python train.py --hidden_size=192 --norm_place="pre" --attn_scale=0.177 --parallel_block=false --schedule="wsd"
Each number is 128 + 32 x the weight over its row's rms, rounded and kept within 0 to 255. Layers, rows and columns count from 0. The size above them is the row's rms in percent of the matrix's.

# layer 8 MLP up, 768x192, rms 0.0957, rows 549-566, columns 0-191
size [100 107 102 103 103  97  93  90 106 110 107  93 100  94 100 103 107 105]
[[153  57 116 103 122 103 153 123 154 130  77  98 142 136 131 126 119  91 170 107 149  43 167 112 139 117 125  95 128 146 154 158 108 162 131 144 172 112 158 172 153 116 118 108 138 178 110 114 124  88 115 108  91 106 208 137 135 132 120 117 143 115  69 154 165 148  86 128 176 114  93 110 140 167 135 226  92 106 155  85 100 138 120 165  92 123 135 183 134 125 178  66 105 123  86 157 118 127 187 139 179  87 126 112  53 137  94 114 131 154 131 151 105  76 103 147  93 165 146 158 131  56 174 103 117 175 151 132 114  97 103  90 151 155  99 123 185 130 117 140 154 113 150 165 132 108  78 143 122 156 219 111 120 172 158 122 158 114  94 130 163 119 114 119 159 116  97 193  99 187 158 117 179  98 173 146 194  85 141 102 150 102 143 188 136 111 142 132 172 110 102 183]
 [113 114 144 119 131 193 149 138 132 170  92 171  96 158 110 143  96 138 117 119  79 102 152 137  78 116 135 166  97 164 110 194  97 156 107 123 118 140 194 179 150  53 125 145  81 134 107 120 172 146 139 114 166 135  82 179 170 146 110 150 126 155 168  91  66 160 119 160 175 121 153 142 121 152 188 132  76 116 124  94 151 125  38 192 127 115 122 119 137 154 163  82  83 141 142 112 112 147 139  59 118  86 139 156 113 116 137 125 158  98  89 163 148  88 104 129 124 108 138 132 112  96  83  85 147 140 177 125  73 105 131 124 118 112 141 134  95  75  87 137 223 154 118 186 115 138 122 184 163 136 138 113 158 133 111 153  88 143  98  67 140 173 152  85  92  88 127  96  78  92 137  98 177 110 176 147 119 124  98 184 125  99 184  76 154 135  81 120 173 118 108 144]
 [116 122 212 162 168 183 111 116 146  77  99 158  85 177 138 157 188 144 117 127  90 128 146  50 113 104 138 127 152  56 100 168 116 144  78 150 127 134 148 152 126 120 188 135 170 133 129 143 117 131  93 106 121 101 175 138 136 144  97 111 133 157 157 129  61  97  99 106 134 149 176 171 179 115 143 143 114 113 139 131 139 145  81 134  31 122 167 123 183 153 177 122  97 134 168 145  83 147 106 125 134 128 106 156 140 146 142  78 118 150 135 125 123 108 183 117 114  70  91 116 126 144 150 122 164 172 132 127  86 163  91 103 168 148 177  71 133 121 164 115 100 104 185 122  96 103 113 154 140 155 132  82 149  81 179 121  85 117  76 150 130 120 137 157 169  93  88 161  96 129  91 144 131 122 176 140  86 122 135 118 142  42 145  89 200 151 153  73 115  92 110 208]
 [133 116 124 145 147 144 185 100 128 177  92  77  92 170 184  45  99 131 109 134 121  92 163 135 104 139 117  73  73 103  89 208 110 177  88 138 109  97 128 218 118 151 131 145  50 111 145 101 128 116 128 151 102 111 138 165 157 143 121  89 119 150 128  48 139 115 150 138 154 166 169 124  72 148 143 154  57 152 142 144 174 117 120 166 145 140 156 152 130 137 164  73 104 160 113 140 119  85 196  74  33 153  97 126 167 152 100 108  93 107 152 105 144 130 131 147 103  97 112 145 116  69 101 144 129 195 178 109 184  63 116 171 136  96  98 111 109 100 118 142 128 144 174 147 116 140  88 168 145 148 179 129 124 106 149 156 123 106  95 186 196 125  65 145  98 109 105 104 141 124 143 135 137 125 120 115 174 140 125 117  87 106 150 101 105 126  99 122 116 141 144 156]
 [ 72 151  88 119 107 128  81 116 154 156 194 130 112 102 134  82 113  97  96  94 168  88  82  61 107 130 173  97 124 120  98 181 154  90 142 132 154 112 103 169 143 148 103 108 163 142 172 122 124 127 105 174  95  82 180 133 165 178 171 158 161 122 120 132 114 155 102  79  65 147 134 142 194 138  82 186 143 138 163 145  66 116  66  96 105 149  88 162 126 144 164 137  96 119 116  92 131  71 171 128 128 152 149  84  45 144 139 166 103 150  91  61 129 192  81 108 136 128  93 148 123 100 157 156 135 119 128  77 175 158 111 143 122 130 152  68 174 134 155  96 153  77 152 137 103 123 137 146 140 124 159 226 141 121 194 146 155 152  92  97 140 123  97 159 117  95  93 134  65 143 160 143 129 128 166 135  92 149 110 175 181 143 102 139 151 152 139 110 128 121 147 121]
 [126 119 138 116 102 177 147 121 122 161 114 177  89 132 119  85 122 125  74 102 135 133 168 129 149  99 128  86 135 153  66 141 123 175 101  79 138 138 129 173 139 116 123 131 154 176 168 182 117 118 132 128 101 137 131 167 124 194  87  39 144 111  96 125  43 186  75  79 124 155 156 141 147 146  94  97 130 116 121 115 142 134  69  98 126 120 120 148 158 164 121 143 121  92  92 190 177 158  74 120 156 168 158  65  99 200  79  87  84 218 164 157 132 169 151 109 204 134  76 135 151  94 135 102  92 148 101  87 129 107 115 166 128 114 116 108 156 158 115 137 190 122 123 166  64 141 140 119 149 119 123 123  93  70 129 169 159 184  98 143  98 174 117 116 168 121 145 143 156 136 153 105 157  99 139 150 142 132  97  64 152  53 121 167 147 131 150 134 116 142 143 130]
 [136 121 112 140 155 152 129 188 135 166  78 110 126 172  92 155 115 114  79 119 137  82 125 111  88  94 132  93 167 110 128 105 120 130 134 145  71 169 242 149 132 136 156 136 144  53 180 141 139  74 101 139 129 114 166 107 162 112 187 121 161 107 160  75 134 123 135  84 123 104 103 146 110 131  94 124 121 109 136 131  90  51  70  79  45 167 119 203 129 159 165 117 128  91 146 160 158 104 110 149 152 152 145 145 156 144 152 170  96 153  80  81 116 136 120 136 115 171  96 100 166 154 126 167 176 156 122  86 109 141 127 130 129 193 109  73 119 156 150 142  96 111 189 148  89 117 154 134 116  96 108 167 153 111 105 159 108  92 125 115 121 151  88 154 125 130 157 105 116 179 158 136 198  68 135 100 131 191 117 145 126  80 147  63 157 181 158 145 173 119  91 150]
 [ 89 193 118 117 149 152 203 101 130  98 149 159  64 117 170 168 220 110 124 122 118  70 148 114 116  89 183 197  86 158 172 110 144 113 150 100 167 125 167 114 135 135 130 100 179 134 123  87 118 126 109 143 158 144 134 126 127 105 143 119 141  86 117 126  77 192  45 131  91 109 128 118 122 124 156 200 183 106 139 156  90 146  72  90 109 118 117 219 114 124 127  92 164 103  98  97 109 112 173  85  93  97 101  98  86 181  95 119 103 105 136 118 174 144 127 111 174 126 117 164 110 112 184 155  99 117 160 112 108 148  87 121 141 164  81 155 115  97  74  90 131 117 156 145 141 134 132 150 110  75 163 112 135 149 135 122 171  84 144 143 135  79 143  77 130 132 111 163 129 110 128 181 153 153 135 153 145 162 167  98 169  64 176 184 103 126  95 139  71 128 138 108]
 [133  94  41 102 110 145 151 133 147 142 168 137  25 173 133 159 113 139 171  93 112 114 112  54 125  81 100 109 171 156 158 182  96 157 110 123 156 122 150 122  80 132 111 127 172 185 100 157 142 137 119 137 176 109 172 156 103 147 111 131 145 103 133  99  49 117 142  66  91 145 146 118 174 135 182 125 126 132 185  92 159 114 105 146  98 133 134 134  82 106 148  96 147 122 119 109 107  94 117 110  61 153 131 124  87 188 134 128 129 112 106 132 150  98  87 123 142  59  95 139 168 116 128 172  95 163 174  95 146  85  89 123 207 153 152 117  81 104 132  93 169 176 131 162 143 161 127 122 111 148 119 175 150 136 173 132 129 162 118 173 175 157 121 141 132  76 139 215 121 150 134 142 136 114 188 180  77 175 107 140 108 112  89  57 161 130 138 116 106 148 152 147]
 [ 96 148 176 156 143 126 168  98 115 129 168 135 139 154 120  87 117 122 119 128 133 172  86 149 106 145 143 191 109 136 119 140 105 178  86 115 136 213 170 153 141 199 173 107 129 109 162 103 172 153  99 137  83 143 166 177 127 192 131 116 135 144 167  74 104 169  91 121  90 151 151  96 126 120  68  90 136 111 137 136 110 109 121  93 146 151 123 123 117 109 135  70 125 114 133  81 131 108 160  66 123  84 168 103 175 164 118  95  98 143  98 140  75 153  66  94 206 123  59 201 153 122  67  94 119 112 153 118 173 180  99  77 109  83 103 128  96  94  86 103 128 112 157 153 109 173 107 173 205 128 128 151  99 109 104 138 141 141 136  89 139 141 194 113 140 112  62 138 127 152 109 143 128 115 144 187 174 113 175  70 148 115  83 113 168 110  95 111 108 123 148 141]
 [135 158 108 101 171 135 112 146 106 112 124 192  97 145  93  83 128 135 125 160 124  79 140 131 159 158 106 154 133  93 139 226 185 149 116 140 165 133 139  90 125 144 109  81  95 103  63 113 157 156 203  95  88 140 127  44 150 109 126 145 129  80 187 144 124 101 116  95  58 127  93 110 136 170  87 131  95 120 150 194 183 146 150 154 128  82 116 116 142 194 168 131  97 126 166 184  93  79 183 100  77 160 108  66 179 120 106 104 141 108 144 157  95 122 143  87 174  93  94 160 157 156 101 142 157 178 124 113 139 135  79 142 190 125 130 129  86 115 131 138 116 101 151 182 121 189 136 166 109 127 133 151 172 116 125 130 100 116 137 104 153 128 138 147 118 110 138  89  73 124 139 144 136 111 186 170 183 110 157 122  56 148 171 131 153 135 113 127 107 103 193 114]
 [ 97 110 131 115 137 102 178 102 158  97 114 127 106 154  88 150 121  82 149 101 165 118 100  67 168 207 184 153 148  98 161 180 162 176 119 148 108 173 125 130  89 163  68 164 100 108 168 105  86 111 117 122 170 118 126 110 112 180 111 121 204 120 162  81 128 138  91 112 160 147 110 151 137  83 128 169  64 156  51  77 114 146 178 168 103 114 145 158  92 104 149  88 164 106  91 173  87  98 126  95  87 120 122  72  65 109 147 123 124 160 153  92 168 147 109 107 151 105 192 124 168 149 210 147  93 129 116  87 138 100  98 132 139 105 153 112  92 142 164 125 190 102 139  98 115 170 128 121 159 162 145 154 147 126 145 120  61 155  93 104 122  97  88  74 169 122 139 185 141 184 110 129 161 166 145 141  89 156 146 172 147 100  92 134 135 123 129 153 143 104 118  87]
 [112 139 151 128 131 124 120 119 137 123 162 129 188 131 145 131 127 106  99 111 210 111 177 172  99 130 101 138  87 129 105 139  69 147 145 168 123 137  95 133 149 156  78  75 152 141 152 140 180  99 100 192 117 107 128  36 116 107 141  85  77  95 119 126 124 150  80 134  92 143 147 108  99 153 205 166 124  67 131  69 116 132 134  41 124 119 153 121 120 128 116 135 150 109 122 176  97  94 107 140 127 126 106 116 149 121 133 158 153 156 166  75 126 176 115 133 124 107 164 250  78 106 117 126  80 122 205 139 139  92 122 154 136 151  95 103 123  71 146 107 154  67 129 120  98 126 138 129 137 159 178 138  80 149 113 162 166  75 141  78 170 161 112  82 191  98 149 142 168 125 191 103 128 168 133 170 159 136 115 102 120 148 172 121 147  94 118 171 151 138 148 176]
 [103 151 158 120 104 136 166 129 152 181  96 200 124 146  98 127  59 119 162 201  96 101 139 106  97 110 138 188 147 125  85 202 118 115 131 143 132 107 152 101  96 131 135 125  72  94 153  79  91 113 127 115  51 136 196  78 123 161 128 130 128 181  90 141 118 202 146 106  85 108 166 100 132 192 158 129 118 127 198 132 204 117 100 163 193  54 111 131  80 108 148 108 132 125 196 103 154  96 146  68 106 172  81 122 110 118  56 153 133 140 119 133 120 117 132 152 165  91 121 124 135 123 138 159  86 140  98 151 116 101  95 123 123 121 119 124 127 158  78 200 143 135 134 151 112 123  54 156 166 202 145 150 136 131 174 134 125 152 168 132 119 134 109  87 100 106 119 172 154 134 167 151 147 103 111 158 150 143 101  83 161 124 122 124 123 117 112 110  82  74 120 105]
 [108 136 135  76  91  93 117 141 150 140  92 119 132 143  71  97 126 117 127 162 154 103 103 120 184 133 128 103 170 100 108 147  81 153 100 162 150 164 136 141 125 162 164 116 136 125 131 117 173  98 168 185 143 160 105 165  91 105 176 116 137 144 146  83 110 129  98 114 140 123  72 194 107  75  95 142 166 162 133 157 119 158 144 100  74  85 128 114 133 109 213  62  73 123 111 152 147 103 135  92 151 140 139 119 117 137 111 134 110 160 143 171 142  94  77  93 107  91 194 101 160 158  86 101 130 170 152 135 100 204  95 145 197 118 119 142  76 106 161 118  96 130 134 118  49 130  69 137 143 170 167 148 155 109 107 152 107 102 123 109 177 140 129 115  66 121 181 120  95 108 128 108 133 147 209 126 231 137 132 120 114 126 153 152 171  79 205 124 111 150 154 172]
 [120  86  95 124  97 156  81 125  91 116 117 128 143 149  96 173 106  74 139  96 137 158 156 130 144  63 188 130 153  71 117 136  90 107 119 176 142 133  94 209 137 157 141 107 130 109  98 154 165 129 145 139 141 127 133 111 134 199  79 127 104  93 136 140  49 129 148  97 143 118 135 136 141 150  90 162 143 149 144 174 147 115 105 108 149  51  95 120 145 112 158  99 123 133 143  84  87  96 101 179 168 122  94  83 129 181 126 160 206 141 148 126  83 144 122 109 162 140  90 145 180 105 112  97 113 147 157 137 116 120 117  94 131  81 123 102 173 110 175 135 117 107 161 153 130 139 165  78 167 127 153 143  87 167 155 140 107 130 132 108 137 169  98 111 152  57  96 200 121 175  94  69 175 114 134 138 255 121 144  83 104 128 177  92 150 163 140  97 135 159 183 162]
 [112 149 178 128 136 171 125 139 130 101 176 140 111 169 114 133 147 154 148  77 133 131 123  93  89 191 150 131 132 129 103 127  87 158 100 131 108  97 145 120 126 176 162  90  83  95 172  89 125  99  92 125 115 113 100 126 149 156 105 148 100  22 138 107 116 147 115  90 149 152 133 125 163 101 117 159 121 153 162 144  85 109 106  98 112 165 171 169 116  98 157 121 113  71 168 232 120 133 106 101 177 140 166 119 113 195 197 142 124 195 131 137 183 110 140  89 151 166  50 100 175 143 148 132 132 209  88  98 151 115 112 115 162 129 165  74 183 107  73 111 140 136 181 113 130 124  90 102 125  95  95 125 172 116 173 133 122 149 106 173 105 153  95  69 137  84 175  94  54 114 126 145 183 163 141 115 115 168 110 120 121  93 133 125 153 130 115 160 135  77 119  93]
 [143 120 168 140 211 164 135 154 135  90 135 174 142 162 166  81 118 103  87  71 139  97  94  92 133 169 131 109 115  99  94 128 178 163  97 212 139 116 106 172 124 146  99  61  85 116  97 118 134 116 138 101  60 150 127 114 160 149 127 139 122 105 113 111 133 191 130 148 137 145 101 144 177 143 108 137 142 120 150 126  79 107 132  63 139  97 126 182 139 133  91 129 115  93 101 107 116 109 108 179 108  82 155  31 127 121 172 121 196  93 125  88 152 138 110 120 148 142 105 155 126 123 140 138 148 150 140 120 104  95 128  90 136 122 143 145 159 151 137  88 141 101 124  99 133  82 115 116 145  94  99 186 124 108 185 201  58  78 133  40 206  81 166 122 134  82 159 172 137 144 146 109  72 181 140 137 114 104 120 170 109 124 145 116 120 113 108  49 148 156 160 164]]
# layer 8 MLP down (transposed), 768x192, rms 0.0903, rows 549-566, columns 0-191
size [101 110  99 104 113 102  94  94 107 119 115  95  96  97 104 101 102 108]
[[153 126 129  96 138 197 148  93 130  57 106  87 169 140  71 145 113 122  73 132 143 197 168 208 190 142 149 129 158 131 142 109  94 142 134 155 159 110 129 155  82 146 154  85 159 127 104 131  70 130 128 116 142  84 146 115  80 128  72  95  74  76 157  90 146 107  98 151 135 121  89 171  72 128 153 103 176 126 108 115 199 151 108 146 164  84 170 105 109 121 127 152 152 118 190 142 177 146  78 134 105 133  80 145 144 120 141 116 146 120 151 150  95  97 111  96 125 146 103 106 129 175 156  94 117 134 128 212 138 181 185 121 135 122 170 117 133  84 136 116 109 140 114 135  68 125 142 139 168 147 127  90 134 177 102 105 137 150 100 122  65 202 107 113 107 121 175 128 137 150 102  96 117 105 166 104 156 111 141 191 118 161  97 151  55  75  77 136 152 180 107  85]
 [ 98 104 153 142 125 124  93 107 114 162 160 113 134 109 120  89  58 138  78 157 138 140 176 120 116 128  68 154  81 101 166 174  71 139 163  73 106 137 108 127 128 185 106 101  99 163 113 176  63  80 161 114 117 110 143 151 155 109 117 176 123 202 163 100 127 150 121 145  96 174 145 142 167 141 200 165 127 177  96 135 166  89 118 129 139 184 135  96 143  95 133 139 157  93 112 111 146 147  95 150  87 142 168 174 160 144 150 101  90 146 157  88 162  72  75 118 125 143  91  91 130 124  54  56 218 129 118 109  52 140 143 143 150 170 169 141 172 111 134 151 132 174 173 139 104  84 125 106 146  94 114 149 107 135 178 151 115  99 136  89 163 193 120 137 163 118 144 161 129 138 182 121 134 147 147  94 116 123  83 111 103  89  65 108 169 142 102  98 131 128  88 100]
 [129 105 154 102 118 141 131 121 162 108 104 125 119 112 149 131 129 143 186 115 112 106 121 104 131 164  95 150 102  78  42 171 146  71  81  79  97 119  97 153 118 150 145 143 148 204 157 112 122 212 100 126 184 112 124 118  92 155 109 145 126 136 173 122  74  91 173 149  91 108 140 127 141  35  82 147  93  88 149 144 121 182 135  98 121  71  95 115 100 120 101 119 127  91 146 127 148 132 133 197  96 134 126 141 131 131 111  94 190  82 143 145  95 105 121 124 132  98 154 119 210 164  91 159 130 115 183 137 134  94  82 125 191 200 170 106  94 111 164  81 151 127  86 168 122 174  61 137 161 152  93 117 126 214 174 133 119 158 154 174 178 159 110  91 145  96 121 149 130 142  91 120 152 119 152 128 148 108 130 146  95 127 149 114 133  99 175 187 102 135  94  90]
 [ 93 128 118 108 119 149 142 101  59  94 203  66 150 152 128  84 111 110 124 109 111 141 167 129 149  83  74 129 125 159  74 128 113 127 131  60 162 133  61  85  63 157 150 124 139 139 109 139 125 124  93 123 119 144 119 101  79  95 113 113 178  97 144  96 149  96 133 212  92 150 106 140 101 145 132 126 163 131  63 172 118 112 108 110 132 159 132 109 125 133 127 180 173 146 183 144  71 163 142 145 128 123 145 134 160 100 134 160 126 160 163 107 132 120 174 173 141 153 149 101 119  96 183 171 182 114  95 150  81 137 135 169 165 183  79 114 162 144 110 128 159 118  85 163 159 153  96 117  73  99 157  92 173  32 141 104 132 170 189 163 178 153 216 145  87 127 154  98 125 105 145 101 100 164 144  95 113 124 128 164 135  80  94 122 162 107  79 127 108  83 133 115]
 [150 115 116 129 104  88 168 114 109 110 139 114 173 208 154 121  88 211 158 169 107 162 121 178 167  97 153 151 113 114 127 102  92 165 161 136 154  77 123 101 137 128  97 137 111 112 165 186 119 156 166  89 133 168 121  80 132 111 148 130 139 115 132 133  47 132 171 172 171 160  86 129 137 132 143 142 176  42 144 116 157  75 185  77 137 120  95 138 104  89  70 131 141 122 103  83 164 170 122 135 155 139 151 145 174  99 135 143  90 108 112 175  73 112  99 136  83 137 164 140 101 160 123 113 123  94  85 128  79 140 199 183  87 136 142 192 160  93 145 130 118 112 139  60 146 117 133 204 126 106 178 105 133  92 167 110 108 169 157 154 124 166 111 106 117 177 141 122 136  92 129 125  85 114  23 146 135 102 162  90 106 118  96 136 113 112 114 125 123  98 145  91]
 [ 81 141 134 103 145 103 143 157 116 142 144 152 132  46 150 124 111 139  71  74 129 132 130 118 110 146 118 112 108  87 154 123 141 129  91 152 106 152 151 167 143 173 155 129 126 143  75 117  84 133 108 157 106  49  84 109 128 128 137 142 137  76  87 147 106  77 191 191 125 183 166 125 133 201 157 139 114 180 125 127 162 180 103 157 203 106 140 162 148 126 158 108 126 165 187 123  80  65 147 134 109 113 102 139 153 143 195 151 208 125  89  89 136 131 144 116  67 170  92 128 140 164 164  69 167 139 151 135 107  57 114 135 112 105 149  83 113 135  93  80  83 160 140 128 157  94 176 141  76 131 179  98 122 178 141 115 121  87  84 108  89 156 159  99  83 179 147 130 121 123 132 148 111 109 118 125 145 147 137 165 176 192  76 128  94  99  99 144 102 123  89 130]
 [129 145 120 126 110  70 106 189 137 128 104 115 142 114 151 137 102 127  94 130 136 142 130 137 181 114 121 129 150 174 147 185 109 104 161 139 193 140 143 116  98 198 115 124 102 138 116 122 133 126 121 153 112 128 118 195 127 169 164 126 161  48  73  75 129 178 101 135 104 118 114 127 102 159 196 138 143 123 121 127  84 146 179 177 136 158 136 118 133 118  97  79 161 156  85  84  77 151 153 145 109 115 130 101 134 127 185  83 126  51 160 157 112 108  93 134 108  59 103  93 105 122 155 106 135  47 148 171 159 143 146  95 140 101 137 140 174 160 102  58 137 131  92 105 122 147 130 118 181 139 176 121 122  99 230  49 135  91 136 146  27  91 157 137 149  88 115  90 108 131 104 152 186 169 100 157 146 128 155 153 133 125  88 151 130 115 118 182 140 108  96 154]
 [134 154 187 133 123 124 151  91  76 166 105 133  80  97 139 139  97 162 120 110 136 184 155 158 109 137 151 132 129 164 110 170 137 130 151 154  81 124 118  92 112 116 144 134 141 128  71 120 128  97 159 119 103 124 129 121 152 187 156 126 198  98 117  92 165  97  99 148 150  89  97 190 109 101 146 126  92 114 235 202 140 153 162 111 153 136 138  60 157 122 127 123 153 141 141 138  85 110 134 133 157 138  83 107 179 121 150 140 206 121 157 162 122 146 124 180 138 146 159 134  87 157 178 115 178 149 175 192 152 159  84 128 111 163 122 120 138 123 141  98  88  80  78 125 108 143  66 106  79 123  93 136 131 122  75 129 129 140 187 112 112 169 163  55 122 121  89  98 108 121  41 124  79 112 153 127 122  99  64 142  61 120 101 105 174 156  88 160 129  74 145 101]
 [168  98 186 128 166 133 139 145 181 142  63 117  99  96 111 134 158 122 194 119 113 124 108 150 140 184  61  80 127 141 158 132 170 106  97 126 160 136  80 111  94 166 189 163 148 106 156  70 161 134  78 116 160 132 150 101 161  96  68 151 102 158 124  94 118 118 109  95 127  86 119 123 112  33 115 124  88 140 129 116 133 114 118  92 136 126 111 192 156  88 138 128 197 125 160 174 192 157 196 125 141  93 109 123 155 136 133 127 169 104 146 120 158  92 122 204  91 147 138 107 129 147 176 156  96 146 116 181 140  94 147 146 174 148 104 189 124 149  93 169  85  87  94 141 171 103 160 119 131 152 108 124 115 104 117 113  78  67 119 114 155 124 164 123 129 144 159 104 129 140  94 134  81 157 132  92 125  95  87 158  89 100 166 109 127 118 100 237 106 142  92  87]
 [117 114 161  67  76 102 183  71 124 146  68 131 159 121 147  78  97 134 119 193  89 158 140  60  78 127 133 193  97 175  80 111 111 166 109 134 108  92 142 107 130 141 185  96 120 121 109 163 118 107 179  96 104 154 122 148 160 122 129 108 124 113 146 173  88 112  94 163  97 115  88 125 135 115 135 133  61 148 204 111 107 100  96  96 117 118 134  71 126 127 139 157 148  87 140 182 122 100 115  93 135 117  68 130 123 143 140 192 119 204  95 104 113 149 165 178 184 252 172 103 136 162 138 142 176 102 188 117 131 139 130 124 148 169 149 138 108 122 104 148  49 140  91 105 137 122 177 133 152 112 104 144 134 101 142 138 172 120 165  88 138  76 127 142  79 175 159 139 126 108 141 103 123  85 174 100  99 106 116 136 162  90 136  97 124 175 131 146 145 117 130 136]
 [120 118 118 147 129 116  84 135 163 101  55 143 142 156 151  52 156 116 150 136  94 159 140 107  99 100 120 106 144 151 172  90 185 136  93 136 145  71 164 106 128 231 130 120 131 116 118  75 151 126  93 143 146 140  80  71 134 185 148 145 126 132 152 102  99 149 108 140  90 128 121 121 126 101 157 140 192 126  90 129 177 176  46 147 123 105 207 119 130 117 141 121  98 131 118 162 116 116  57 127 120 176 169 167 188 134  89 144 130 112 100 144 121 120 130 128 130 126 131  86 106 159 158 149 152 134 205 182 116 128 161 141 164 116 123 175 119 125 107 108 123 127 139 175  64  94 149  91 178 123 131 126 167 158 128 222  80  97 139 155  13  91 129 116 113 126 159  96  88 150  93 155 101  87 112 120 136  76 118 151 124 138 125 119 123 170  72 154 138 111 125 168]
 [154 183  96 137 106 161 126 177 111 218 132  65 116 126  92 130 121 158 154 157 110 185 160 111 121  59  51 147 177 130  81 164 146 162 189  98  64 103 132 119 157 161 137  93  79 197  94 159 129 110 161 131 144 152 149 163 152 105  97 113  62 134 140 140 120 136 138 139 138 163  82  97 106 131 121  87 122 147 185 122 132 112 136 167 168 164  57 124 123  64 102 112 117 169 185  82  91 131 112 104  93 118 171  70 114 134 113  87 161 161 152 129 112 113 130 176 108 145 105  91 104 167 116 140 108 116 107 108 115 126 164 136 121 130 145 148 121 141 120 132  74 134 129 131 182 136 166 125 159 117 122 127 118 140 152  24 169  99 163 146  81 106 198 136 124 129 126 142 144 100 105 172 119  85 162 128 157 109  85 117 145 139 145 152  74  97  87  93 160  80 166 178]
 [140 136 144  96 111 176 140  90 144 136 120 113 121 142 129  64  95 160 159 162  36 150 108 153 122 157 122 132 151 137 127 156 142 122 141  89 142 114 154 172 128 108 167 130 140 205 131  99  82 148 135 108 141 169 154 182 158  85 143 132  98 102 148  58 127  87 170 125 158  89 103 118  77 116  85 105 139 146  89  77 111 103 184 158 137 111 132 124 185 127  22 170  90 143 148 147 110  75 184 177  88 111 154 146 120 165 135 132 103  72 126 138 123 133  69 115 170 131 161 140 192 152 113  93 153 155  96  81 108 124  59 194 147 123 152 160 123 153 107 127  74 119 126 123 131 117 121 205 172 139 113  81  97 144 148 145  90 160 172 155 148 139 107 100  90 118  76 143 171  70 111 147 112 132 165 111 124 133  99 178 100 167 104 117 178 116 141 129  57 109 113 153]
 [122 102 156 109 178 129 107 121 135 164 152  57 128 182 126 116 169 108  54 170 121 136  95 170 120 137 167 103 184 125 131 150 158 149 139 113 148 164 108 141 132 169 123 131 163 172 155 147 170 132  75 124 124  56  90 100 106  91  89 160 167 145 123  75 122 112 167 153 104 179 123 150 175 118  81  52 154 128  57 107 128 152 117 158 111 155 156 140 183 162  87  89 149 106 131 144 162 143 114  92 139 143 126 129 111 145 165 134 162 144 127 186 118 164  98 102 108 134 167 150 147  94 164 147 167  48 108 149 143  89  83 216 128 155  82 142 143  86 129  85  91 104 102 150 147 109 101 129  77 111 158 105 122  83 139 157  98 174  83 149  99 145 117 130 173 174 130 101 118  45  93 116 114 174 105  86  48 108  94 156 154 115 125  92 153  90 118 140 104 150 153 148]
 [114 121 106  86 125 144 140  91 124 150 171 106 105  88 116 179 214 160 137 182  85 144 124 120  73  64 133 165  90 139 139  78  79 127 128 164  83 130 162 151 127  81 117 119 175 168 117 111 151 134 131 117 102  95 114  92 146  98 150 132 119 152 147 169 165 103 159 133 161 107 119 159 126 124 135 155 125 134 102 127 151 148  92 145 102  91 148 152 121 145 145 116 140  94  74 113 186 115 176 193 134  82 172 143 109 112 110 158  82  99  81 179 153 140 112 117 156 165 101  96  72 167 105  69 150 163  63 214 122 138  47 129 149  98  55  99 107 148 174 143 140 102 109  71 113 123 122 112  78  96 129 126 114  74  83 114 157 185 146 103 123 158 151 140 144 132 150 167 146 138 149 113 156 103 153 124  91 145 162 160  76 181 164 146 130 124 100 151 205 198 104 134]
 [163 136  79 159 105 124  88  96 168 116 132 150 146 148 132 137 170 118 115 138 116 103 142  82  93 159 113 124 143 106 126  62 204 116  78  96 171 115  39 115 180 161 112 114 139 148 118 124 119  97 115 119 184 116  82 141 189 113 116 153 149  88 145 110 109  99 104 115 159  52 171 138 108 133 146 136 153 148  75 119 132  78  98 131 174 149 188  58  89 168 136 151 120 109 136 119 108 155 124 159 129 130 166 103 165 140 167 146 141 122 142 134 123 115 151 181 160 143 160 182 129  87 158 124  97 112  66 125 142 136 101 132 102  84  79 144 127 107  17 115 139 124 146  31  92 135 132 103 144 165 151 196 143 157 167  94 162 167  87  91 171  83 117 162 137 132 121 142 148  78 173 172 132 119 114 100 116 115 128 102 104 161  73 149 150 114 197 172 125 165 130 142]
 [181 142 132 124 120 138 141 189  89 163 139 192  94  67 164  73 133  75 159 160  94 181  68 160 168  63  99 105  95 145 128  91  76 142 123 121 129 131 145 168 120 157 128 130 116 116 123  78  61 140 147 142  99 114 135 140 122  83 129 107 182 106 122 148 157 126 114  99 108 110 190 163  57  66 161 127 158 149 173 153 164 162 111 126 119 131 109  93 133 141 129 142 133 151 152 143  75 126 140 191 134 147 133 177 109 141 111 127 141 166 123 121 154 138 113 158 104 153 151 102 172 138  83 155  73 148 106  88 170 136  78 136 136 161  94 100 111 185 150 109 155 154  82 130 131 159 100 106 107  94 152 101 160 154 121 101 208  92  74 134 141 101 144 127  74 156 111 155  91 135 150  65 166 104 169  82 123 117  69  81 147 111 138 113  74 164  98 137 198 156 196 124]
 [121  83 144  46 133  64 103 116  97 110 138 140 116 127  76 137 144 148 136 188  52 193 134 121  38 129 136 145 133 126 136 123 134 147 107 120 129  97 143 116 131 110 144  92 105 162 121  99 115 104 176  99 133  53  75 129 122  90 138 121  96 145  81 105  73  74 191 149 140 117 121 113 115 132 103 213 134 144 156 128 113 104 109 191 132 187  97 102  88  92 158 141 199 137 107 122  90 150 168 139 123 127 142 163 163 156 139 135 155  91 129 137 116  98 132 111 164 196 122 126 190 141 181  97 115 170 122  98 103 117 146 123 159 152 135 144 134 136 155 168 157 188 110 179 172 124 162  68  73 139 144 141 113 144  81 149 186 169 150 140 138 161 159 130 114 109 162 110  90 127  96 138 171  66  86 136 170 138 162  70 124 134 116 166 131  87 153 157  92  87  69 114]]